{
  "n_kv_head": 3,
  "norm": "rmsnorm",
  "norm_place": "pre",
  "qk_norm": false,
  "tie_embeddings": false,
  "init_std_qkv": 0.0372,
  "init_std_o": 0.0,
  "optimizer": "adam_variant",
  "beta2": 0.95,
  "warmup_steps": 237,
  "decay_shape": "linear"
}
Each number is 128 + 32 x the weight over its row's rms, rounded and kept within 0 to 255. Layers, rows and columns count from 0. Numbers have three digits each. The size before them is the row's rms in percent of the matrix's.

# layer 11 MLP down (transposed), 256x96, rms 0.139, rows 154-197, columns 0-47
091:094127095168080105151147130132116137183096139108143126112120144121094098126115086107113098091101125116129142139190112125138212202146115065072115
103:118093113125126125072110162082117172146146154130133054120110162096126158173129118171175093117180119130134106135113119191181240095093113137185144
101:199103139172144107122133057183144111165127119111055115131110136106142143143121095094103145161103110162171110172174122139089099093151092056155159
108:184076180149125105141215150124107141139148131142130158160126119187154059173116146117145095142082134091134136160139070147122151072130148098152091
104:138150091128092143105111084152131150181128091160097154143123116133131093139101114134149149096142125162155130138145138107129112179130115109174135
098:151116181081184142120132135174144139103124149109177116108165152125162186147089118052146132172084088130086084143125147104114142139140122116195098
103:085125082165174147113149138139137053143128114173102142149094137141182108118090197152115144085124164086167160088155133140117140084105138099195102
102:096152112149136046152159112067123117097139157115134090112107137164141232116149093134136102089170143096096164128091107129121141120128210105155128
094:149089131153142136066128148173137142104143121107115160166109102132126126139115100101125103139157092119064114095138110157113118166121099075126227
093:185150105187095012107140122112155100153108165125152071128192155111106111083135124077150097134120126165137107183109136119138194136165117115086132
101:101102154100132092124091112162185101099086126114117160115105142191122103160128159110092132080124167114137180105152071127125104090155146079129175
102:144142151119111138133081107102158182114119175177110121105136159064106180138101105132108172149113133136061122092106107115134075192093120134118149
131:124109120142117113096142145114239110113151104097143157121116158133105189154147067182153179083151136110163133074143154129176135118152059151207127
090:150104112148175088169161101135094093111139060118113106144097093181168206130130114105135127096088156167107153199115087160131155143081131112121133
090:154106159094139105137131145110139136139132133187127156142157135140144121146133107101142161095137146173174142104144149183181145166165197174146139
105:175160124109178151083069138131124159069110138115113159153154167143142187151196143217135151105166136149198074156104175089132090101092181154174151
092:163127121134206136191088155173128115120112095083152146167137124125140197095132144128128138147123186090116195130135145051125050093169148112184109
103:168150164160165142143124114142179137162073151079123111181122125148129160097094150058123074151181119157107103125123139127154209132140158121103109
096:131134155136097113100157143158158131148138137146139196098144131107105153100181103140135066122160120145124128131108166150178178109164060059146102
094:133157128123123081190111125140170124116134115161109102153108132114119159126130084165204164160099143111138101165207146119116139198100129148147123
092:135123127119108157149075126149067159105082104164117128141096104049096114126101163062186109141086110126132114094125132122131089120161085088092129
102:133134174098110088129148134159133165112107081107125144095061114150139108127133140170140075184183122134086129136075148106107162117113126173109083
098:134143142085119120120205127160083129169141072111132134110116093120097102102118130130099101093116110129083087119133109126125197100084173146132166
100:164124121145178115133126194081142108117147153114078136137121162146143124120085099117135139142071154175131170090099075154129144192144121129116074
099:112114128127124167132106119178138163130114155172142099134088104098108138173117116195104151113082144093135139163073076082138163135132109150153101
092:145142113160170069160113135169103110135178150134150102132116122144123151128100080136095138107142179221150147159189138146127169117107069144132172
099:153138155151174062153085097168152138144117138139111088104145157112102126077103095111196116120115176166146147091136099082167187120163186111124124
085:140096125113144071149152120120119113099153079126178143116184147120126157102141162147136079111179120151186145165167092132156115160126120143098165
093:126149172100125075095129121131164149171106115130083121101140101082162174206187092086130176128113156096150151129110139100110059091117087050101164
102:110107145085112190112117140072129131069179165145127138104111098159153164134110130152162106115189081081107088123091066197124086104154112108153117
095:114084085094090163086166165134111103138102068081063163130144126124139103073146142129157118143123121110147123081177101076104041171107173032093124
092:150155124197120082131117073150125071165067171185102071077118118135167185112110099112121112149063153124162114119179090160139146088119122145156159
094:104153113071143180176140129130103133111124122121087086144149178132111098095188140111099126152082136101163105186068086057091083168169108161118174
098:088164134136129121161093117101101099082116175133112124168101181120112125111158103119151150078133105110092107139129169162140057102155189174144115
096:101140138199153158154150134147087131116115064161120062098145152092062119100162112141221139127121161075141160106138149115116073148119126115150130
101:081163118187137149105132112092088167118174216139084165158157119082159198113140139089162105144126160120110177175182144142148105128149090135130144
096:067163116145163152076117105129062098152153190100103120121159136147192142149147120098147118147137058122140168148123186163132144065060185129099134
107:142120088137013072104124089087129126199124123121100131151147086115163154129171090126131148080090136079105043124152123087102200098162134139119143
105:107147110089137143073104155135152108116146178133145142060107090101166118124119179101129102179115145163102146111096112145189135077132129108156097
104:148124105142101117098107087154195125139128109185082130133113090122163122134163110092133140109090139142113086154190092115152153155110155092125171
114:088158160107106123140140081163128117162156192104087103071123097093109078143108115122138111141119164095175120151173065150100167110048119153122153
094:123073098148204139144099162164113164125165109137153155116155086092108140124175106139156091136190170105095139089098121141122104172166131146101124
114:069158122177173191110099127059115114162126138144126123125128150085148117108132169132081141117144117129106102126123152130130255166113162118103081
107:172093150221138136093159134104197095121140065096118117146169066186148166151116103133157095157154131069149153068096091126089107156142149168194072
# layer 11 MLP gate, 256x96, rms 0.15, rows 155-198, columns 0-47
098:066108121118167108116204128126155110097137083103140173117101114081082190081161145118129083147122133191092128108111175104138099148140157176153125
090:217117100111135104135131120140144108164116156095128086124135037098204092142146125134108147119163151177174135138196123146097130132136158144096148
122:101118114132181149158188099081098141142153164114108175095115125180166092137180094199145112110101114116148191185145129124188079178101096221158092
115:140139072113124127153136120076183080171169129097124111135094087188100187137197111147150110108162098137150149156114129122151094158084120177151124
106:121160159099110099088132124160158200132161133139171095059152096105195145128143176164145180154132115111121132130156188135110086188146146141120134
108:099126103153165107170156076104135124079115124203115105146104103166104113156129140116089081165121150134167123151168090166114063149122135210108089
106:200164140094143116145156125150107144099171106106136081113106057141148113131138069147123132142138126103157060114140141100140128207107136160147092
091:082099109181080153132166128099122180107098089098134143127143055160150135138118103071144110091118050065074153066137197128124096139108101151128136
103:063083144117127169175149134126107178143160123113172094161092148092182112123162128134149181151089118139100106083192161154193093101055115129158108
097:134107118174167125112131184136073113135180074090123111144104182138183120132100120088152144128156066167087059183181105061131094168090121146153102
108:140113094173126161128134144163099116143168134161129113092111125136131116091091110191155138074117123106107165108125066139172097116137155076119089
088:112190082156164072146110140145117147199194134097082109105068127152155134141125145114173139121187129065170109051102145130149124133101094134147151
088:116123126122119154150085140142125118170070165121070137161071120121133182135134146101144145042157102079164138117199075103155104115127175125181112
091:131158108132172084140093139109135150147140128153151137123172099041157150137142144145149119108170116141175127176084147199119096082132118148182129
117:131157136173125120122148129161171098165139115084103109085054173127135153145107123102128091081137074120156118120185143072153098110104151126113117
104:104076120130164113084142153116114136119097136116175123114117143122101117148074173192178049153102117106131126165077148165136096126089180132142092
093:162097124126128119096090120152152161121122171127189155151164181106168140119122102123172074096179138146170134180156122190177145212117127172096124
101:134135098152114118102165193149125115150187181083125166101104093103156148165139113160155123113122121096135085156176152150115134086059186169113110
102:118163145179112114142106119117203127124170109120138091096134063125119126079110125095150137109158142155146112148117176096135137105118119189174121
100:102143166104156164193148108178123148168144103155126109071135119105139132175113179103169134129120150159118112143195171132113068151129099098123098
109:114186147212101157188111146130153106096093101132099085131092110119099109090115071139103151118135128124140166163071137116177071151081123171149136
100:187136080135198128134111141078101143118135119100163074123095109080085178131158117121128140102187171165110126143079195124144109132180134168191093
105:153122108089133097147134123111151154144073155073105088118119121144123130186144164115155136137172124110146103147150123114121054133087155149123130
101:148151106129111076179104134139112091113163086091096071062099104143102118129141131125149087203186119085175120151166143074100094152143159121109139
098:108126155139167154120199152126129097158112122060100146143070176116128120159131148075093143108138144143106099148137201138127107143114120193177180
092:144109094138123134128101139123133133133089124089102202125111118135102127095158133117096233190147047120183142139141106091158105163141130122157163
087:141133097123140078139117081148191181097123186132077104136122136122104110027108140144146132209118093118168064050134088092120130092138099128129135
087:183071113066130108074180124104167176168131135118116121128094066070147132170201134174096156113152109133153114174143085145178118191072117128105137
105:167105132148139125085209160118135100121107169100108113134084117152101136192179107194097091070114105104122128100171048095155069150110109178181147
092:096106122047086108132124104103081095124122145111121102100078151131101138183126149095139162162121192070148104168104111105115096096166084132190129
106:099141117125124116190108073095095128142107123130141132188085117145070083117114152186138113089103141145073143166094161116116099158114170120163145
092:104101104146103170160080149129123092097162129148137066116156168134107170076214154118083170160141061095144103100060114115185098148130166129172090
098:121143109232153139111123159091129113136123129148064112110074130096130151167133079154134139186138109156140065110104136124171094112086107153136087
097:068119169091083124179126158136147135134151231112142109091163116133154138095132115061131117169189143065129137160127081132115123130101144129175151
084:140201134142117132103113098146074133110141172114149085150114173127182151155119115135148134074152097189083144104112148114074143133128062123125115
094:197117164116112154156133169100133139148079153177131121119081100059094095140137145164110122046088134126093177119139105177144125194116130160121123
096:138151108080211118140125149092120142116175099156090089127173130131127084127115148135166110133185118130163105162175137117138106135133114083149140
109:191149096139168070160167198129156130144142141114112184109131139091115102128138104157118159133145131142144147146166151081112083124166150118172104
108:182125066104151100151134174077163116089168182153025093156102090158137162100190130137139172133125128113122135146155167127162157162144095147123116
104:137110120148153129169117071087159187124138161065117179163096159168138111119145109098135080116136188125177136165116145158169134188122123146150085
098:143153089132111135132157111067137162080181109110157120103120087090115160119165136141104166121156130173199135139129086097139120145105157160130095
110:103146116189182098146200112139128118191136133088115134095158073107100165110164126127145152109108092122166121136179128114185029136109141187103109
099:106134130129096115111146133106171137118169140117153147100105132091196136158123079069197107126160066155161119098118132149119084140051126168199190
099:150112149136141106077105155114089138101126171097165210113145186069131111171143152130127107041125118144151171179089147080124041115122090119165136
# layer 11 MLP up, 256x96, rms 0.142, rows 155-198, columns 0-47
102:141174146145091135184122130174187178131134109123156174071114116117066111101093209079121144158126062071156079130140149079121112133135108098111149
104:187098166138123098132091131164116191100069145110087165123151189122106148080118148107096177146159141157152103078131161060099115111100104155092195
107:107127215097093076137154165167151150142111125112143065122102159140098180059164111088181134138156155092116124128135125106115148108055147075112129
114:074162114142095141121106118104147119135162062173119100127111121141103165129132174152157134044132117146140127165147115103122183170107061144126130
107:125147148170106109180121087131177142143146212148177116088161165112124167107142166133106177139133146199128138135114171152104121105109179099097158
101:140180098126117186093160147165132065094146183186129153122169185125090105117165116127116106095121085097138121112059153079158105118112111073152096
101:105120121117116048103102109159174101122100144112202148077168134135150108137129138128157131191197088156142121126104118184113115094150155133139128
095:104100114125135153112039178113104109117165138184102138154127106138151137158093148138091135167143078120114163095112042142150126136106087149148183
090:087157139100136133118157165119144142122106107180077124163148125165108141132068088111108215190092139110102177114191112149126120123162158139144071
099:137173138116073098120129092116123106144098144158143109118130123154134168143136065097121164108098148074129171147060131124163149154094148132102103
104:092109126113115129084087128112147128135100172145108106178130176156201149172133147122099075135111074088154118123104165144139168182157145123179080
134:146078083156160130127152173130174109114113137074139151114116098082103173159135112141143160098126092108170135120104125123098108136160074146211135
086:195121079132146136136129096103176110133106106112092149099152178135174094108095206136090122127068131117143090039120141108156083093090111107101163
091:198056125126133144087161129136136141148143114136181134112158149155115053135141144159158149107135109194137137142135147168157113139139112092078141
101:139110121128163171104140155095074108081187162135123154148145063125190142169129123121103167173147109149118117102160130134062122131164113185116125
097:107191124151172089152141170175171109082150142083136099124078182055101139075134085122066125092156179121145111126147148111092145109156137090103122
102:148095150166132133149092160190111118140125081121137157146149146150151155149152085126122127161182178192150123178122166135124099204155096116120041
101:098105155117173065155127138116092127140143153070129150127108155095152161183081193142145101113132167084147113114101139140067123145141129071139107
093:153096080109131120160123175128123165099096103143131123120134166090149170126143112115077145131132042059188075166144106154109137164178174107113135
093:133091116136148082163164131108177052130170184093135091177113124163184132162121146167162127120145157157138201134104103139079144110132133153156148
103:120089141164144131133122105122125103106076095119157112129095098071103171061149136132122146108115140118115090119134201147158126096162117122147171
098:102132115064151140096094146111093194146120171126132098142121095227098109122118118166161085120181079156138139130132115120068101117172123110133169
099:176123134087197166165105066167095113125102091120095134091110139145102151089179158149155131115066094125126031145118195144092143099165134140115164
098:082071117118134106180116107129163142154112074126160148130129130159071111236067116168087068164122156087145154165122162154123131121076110126129154
091:097111084122096162116125143089180110125159225093171168169087168176095178076166145146122143183144148119142126170095154112151097129140129117132169
095:158149122168139085178124180092098139120174118158172116132119123184098110135112049173205143138125126124162094167157111166137142148099129157148056
084:166143155175108133159128154086131190091097161070147184167080096100132111107122153099107106123138112069149096111089137151152131095099079098148112
094:137128149104075147087080131198126168142140166150098173088168179122099200109144169068086113121146139101121132114139134092189132146090074108141168
103:150088138139189126130131165162116164144125153100119172103078098098155152163143123176063133093106096124133089167110122146154153130211092136121079
092:111101118106169133091143077168121133076169156181078164130132128174168150118073125133083200127096133152172124106174112167139142100164163099119163
093:110110184091119096113060117133112141102128079138143123152163174158126130101200180078148124157167135092134157144160152093096118114202089102109130
089:112150168142081101124080083093146154099150127119139147134088108060174131120139156084086158100105114139112129098086091157075116126167066112142155
098:164130118114169228103198099163090121176095123133177138130081063167114113107132178119150163160129164147110111155144184143120144141090128134146160
094:105171057078106214080090114068172143104151155102096118143105106186167168097162162097158169117108104090147098138095090163110165147098106100108157
103:103148095105180092121142162139163107149123132110182124124078092150093120145141151174163114140140098122139092127083135173128073157134121146183086
091:172110122137131146109064091085202162121129164124146185122174150138155143139088130141118147142130116105182172095105155112098097129159072169086163
109:075117142106179139109101178117152065139109133215171092060053164131148079129117110063113113124123093114147186151152195118084105152079113105105192
104:046170057109121163153109142123143195120107111155110092116093118150116152135061108154176131083082137094122082150127080094111099137154146157130099
106:097128108184195129102108068156151152129101142117167119105181105163088126102161124150097121178145130125200126082117144173035133129155145157106128
115:143218137123109130192172151100088169091160105115094133065139098108138138112119134118083206132102067088114126132102098074117139152147089101119172
094:103157167163125132124105154141160133058102179102137128093161208128225107132060148123094140160095071135137076103141090170176112125139129077112136
109:090138174108116136152150060138114103154157139096132152098172120078137119151135126185124164103107101158088107165140125117110083141140075147155097
106:138076112127186103099163193173168042147162161110125133098123128136127149123109131197121143149119109074128102089156155126106130198171100155072105
095:083164133135141099069159117169116177139166122169161131176157158098137126164142171068131165115102110152162143148143112148094194141125158096114135